config.yaml
hidden_size: 64
head_dim: 32
intermediate_size: 256
norm_place: "pre"
init_std_qkv: 0.0173
beta1: 0.95
beta2: 0.99
max_grad_norm: 1.0
decay_shape: "linear"
max_seq_len: 1024
max_steps: 3229
Each number is 50 + 12 x the weight over its row's rms, rounded and kept within 0 to 99. Layers, rows and columns count from 0. The size before them is the row's rms in percent of the matrix's.

# layer 6 MLP down, 64x256, rms 0.2, rows 0-63, columns 160-191
091:70 19 59 74 60 48 59 61 21 87 82 52 24 53 50 55 52 46 73 69 40 50 42 68 52 63 49 56 58 61 61 57
102:36 66 50 58 49 57 42 68 59 39 29 43 52 56 42 55 37 57 75 43 50 54 50 68 47 23 58 65 74 61 43 47
103:60 56 72 66 49 43 68 66 37 44 37 56 50 65 59 45 58 71 54 47 44 52 50 53 59 42 44 30 40 55 43 54
105:50 79 56 40 34 50 59 45 45 58 37 49 60 53 50 51 52 51 47 49 34 62 38 39 43 63 43 60 44 40 62 47
099:32 41 54 45 49 42 46 42 27 23 58 40 47 29 42 39 47 36 53 32 93 32 65 54 47 43 54 35 45 46 65 51
095:53 69 52 48 59 43 44 44 32 42 68 58 68 64 33 41 58 33 53 30 54 33 37 58 48 70 33 31 32 55 31 62
101:68 35 44 51 62 46 60 65 62 42 35 54 47 51 48 61 55 41 28 57 64 76 53 53 65 47 70 38 55 53 63 38
093:34 55 42 36 55 45 64 58 24 33 19 55 52 36 64 47 49 47 46 50 66 40 45 57 53 46 24 53 62 56 38 52
091:13 68 41 32 37 49 47 53 52 30 33 47 64 50 37 68 35 67 53 27 49 49 55 49 43 38 69 90 46 52 62 23
083:50 43 54 53 80 44 61 52 70 39 76 36 46 36 65 30 55 25 42 31 48 56 66 52 42 50 70 60 33 59 46 62
092:46 51 46 57 67 53 56 49 58 67 60 72 46 62 59 64 26 64 32 49 52 69 56 57 55 33 51 48 43 60 57 56
096:44 38 67 38 66 65 44 49 28 45 52 59 70 59 55 29 48 43 61 41 37 29 49 69 50 36 44 53 60 62 49 32
110:60 57 66 47 46 92 51 53 54 33 53 63 51 24 59 36 38 47 27 42 72 39 54 40 67 52 73 55 62 51 46 43
097:49 25 44 46 50 41 46 42 28 30 78 35 72 53 49 63 53 62 48 43 33 48 41 48 47 48 61 75 54 40 45 42
100:45 50 48 53 47 41 47 35 62 58 64 53 43 37 55 42 40 45 39 71 41 44 58 57 61 40 64 54 62 47 61 69
112:09 62 43 34 48 56 46 31 33 58 56 73 40 46 23 31 52 44 70 42 46 52 50 67 52 40 40 73 55 56 38 44
092:64 34 55 57 47 47 40 43 62 55 59 37 55 39 45 53 49 61 61 48 46 62 48 67 42 61 39 27 54 54 72 57
108:50 38 68 56 61 40 56 67 43 35 35 71 71 55 55 58 46 56 67 53 54 35 58 46 52 70 64 44 47 64 54 47
110:51 53 45 65 61 35 61 51 35 81 36 29 59 52 64 53 58 53 72 66 58 57 65 65 40 42 64 51 55 49 63 55
111:55 70 47 70 48 65 61 63 56 54 62 64 41 60 50 47 64 52 55 52 62 50 50 39 45 55 50 51 33 38 55 45
096:64 60 66 59 45 70 56 52 33 50 87 36 48 39 52 51 56 38 71 34 64 40 28 51 35 58 40 32 56 38 45 46
099:52 51 36 60 49 69 45 58 67 41 58 67 47 50 56 38 43 36 20 34 40 57 60 49 46 44 59 58 61 65 50 61
103:48 73 74 64 49 42 51 68 41 42 62 55 50 53 53 38 68 41 49 40 44 48 44 58 50 53 40 63 19 60 65 41
109:56 32 50 56 50 51 47 42 57 36 50 65 38 46 37 57 47 53 17 63 59 34 55 56 55 59 51 50 33 43 39 40
102:51 26 67 40 58 42 34 33 40 71 63 44 46 61 46 70 57 78 19 61 47 34 55 49 63 43 70 44 52 48 47 44
096:61 44 48 40 71 61 53 62 34 55 35 41 76 45 54 60 56 34 56 50 52 50 71 56 70 57 63 29 31 63 33 60
097:62 59 43 57 46 39 58 48 41 25 33 54 42 37 56 36 29 55 61 53 46 65 28 46 58 66 46 61 65 46 45 65
093:36 44 41 29 55 36 49 49 30 49 38 35 47 44 48 37 59 50 66 53 36 57 46 50 50 65 40 42 22 46 37 53
098:58 30 48 58 59 36 39 44 51 70 75 46 60 27 46 60 65 46 41 59 55 66 27 55 58 50 44 44 50 39 71 61
084:74 52 34 41 64 53 77 43 59 66 30 27 36 49 67 56 62 89 73 50 68 62 38 50 48 51 48 47 57 58 54 62
102:55 54 42 58 40 45 55 70 39 53 69 52 79 61 52 66 65 71 38 47 56 35 73 52 44 38 33 57 57 53 56 49
093:39 74 33 58 42 43 50 65 37 25 45 62 65 47 58 60 50 69 55 22 62 31 50 36 34 65 46 56 35 55 37 62
093:53 33 50 69 37 54 49 72 59 34 70 28 55 69 48 16 61 35 35 62 35 64 62 32 56 61 61 22 37 49 57 35
091:52 67 53 55 65 26 43 42 36 37 59 72 55 45 54 26 46 51 71 28 29 57 60 41 63 47 54 72 52 60 53 44
115:69 55 58 59 47 68 54 61 52 44 67 67 62 65 43 31 60 54 55 32 46 46 54 47 62 62 57 51 58 42 40 47
101:50 55 38 35 41 67 37 38 33 63 34 43 61 34 44 38 51 56 48 51 62 59 63 44 40 35 52 69 60 53 57 53
121:36 36 47 35 53 25 45 37 66 53 41 48 51 32 49 74 50 54 70 63 58 60 52 37 38 44 48 53 54 51 54 61
094:53 47 27 67 35 51 54 56 77 42 41 68 51 61 60 24 57 48 39 40 46 62 58 45 66 54 67 54 80 40 36 51
101:48 53 45 35 46 72 66 63 64 58 44 36 49 43 47 37 65 39 44 52 42 59 57 43 48 35 69 73 71 48 48 29
093:33 78 48 36 51 68 52 47 46 54 59 51 67 45 52 47 44 50 58 62 33 37 64 64 48 35 27 66 46 46 54 42
113:64 39 57 56 52 73 46 56 42 52 64 59 46 71 52 40 45 51 47 45 49 45 46 55 58 53 48 33 63 40 48 58
086:57 58 24 51 68 41 38 65 66 54 46 48 79 59 65 77 59 29 69 71 43 61 45 53 64 52 63 36 36 52 36 48
097:53 29 70 44 75 70 65 57 59 51 63 58 54 37 49 57 47 47 54 37 49 54 62 36 73 62 51 59 54 56 43 46
102:49 56 49 58 49 36 39 51 62 43 35 45 61 55 44 47 60 36 66 58 41 48 58 53 45 62 43 35 49 45 61 58
088:39 75 24 50 41 50 64 47 47 69 47 69 63 46 55 51 37 49 83 59 42 47 60 38 46 88 55 53 59 54 57 51
081:43 40 36 53 61 53 55 49 50 46 38 45 37 57 53 74 39 58 56 42 43 54 52 31 26 49 40 52 44 47 68 42
104:47 53 45 30 34 50 43 34 21 46 50 48 69 42 47 39 50 64 55 47 73 47 53 48 73 30 38 43 61 53 42 39
103:67 39 44 66 46 50 70 64 38 52 33 56 23 40 54 43 65 35 53 59 37 63 53 59 55 43 69 30 73 41 72 59
102:53 38 51 58 53 46 52 45 71 81 35 43 29 60 59 60 39 70 51 54 45 39 53 66 56 45 37 31 62 52 64 52
098:44 58 56 55 59 44 36 50 34 45 39 50 30 54 39 47 64 37 34 35 31 46 47 56 46 66 49 35 18 43 50 47
095:36 66 44 48 48 67 49 47 51 61 44 80 59 60 53 55 40 35 38 72 54 31 72 43 48 20 68 74 66 54 46 34
094:61 45 71 47 71 44 58 46 68 07 42 66 50 50 39 38 62 71 58 37 39 77 54 39 62 44 21 46 57 51 60 65
093:52 60 51 50 47 48 39 61 64 35 39 57 62 63 63 58 52 40 41 35 45 39 65 54 46 26 69 73 19 49 46 13
103:51 48 60 63 60 52 58 57 40 65 54 42 49 57 54 42 67 38 52 40 53 62 60 65 61 40 59 52 57 61 70 54
096:53 27 54 81 59 66 53 50 53 72 55 50 21 79 61 41 47 52 43 56 73 49 41 39 51 61 55 29 28 54 48 59
096:35 31 44 45 52 52 51 39 64 49 18 40 76 58 40 46 61 50 55 59 56 62 39 76 58 54 45 58 46 51 69 54
101:46 22 27 52 57 51 37 50 68 38 61 33 41 53 57 63 72 58 58 59 38 44 34 52 73 40 48 47 33 49 42 62
100:76 46 59 66 49 53 37 62 59 53 52 51 43 48 61 33 56 44 59 52 71 51 47 42 59 58 50 31 59 50 77 48
103:38 39 61 33 51 87 32 46 53 43 40 38 49 50 43 31 31 41 68 32 40 39 38 47 52 68 57 48 57 43 40 65
090:72 44 66 60 50 52 57 55 56 37 93 53 39 53 46 50 57 83 58 56 39 53 54 71 52 75 41 38 53 41 39 49
118:73 53 56 67 50 26 45 73 53 56 36 48 57 73 61 62 56 51 44 47 51 54 56 48 38 43 38 50 64 42 60 33
142:27 37 54 41 57 63 48 48 52 38 69 59 78 53 43 32 40 75 55 28 46 32 68 53 31 51 33 49 39 66 40 54
101:62 46 64 54 54 46 32 69 60 32 40 66 38 61 54 45 54 63 63 18 95 62 62 38 58 39 63 52 52 42 57 48
094:59 36 66 60 34 36 57 51 31 48 45 55 25 37 48 66 46 55 41 53 44 68 58 30 36 38 58 27 61 49 60 59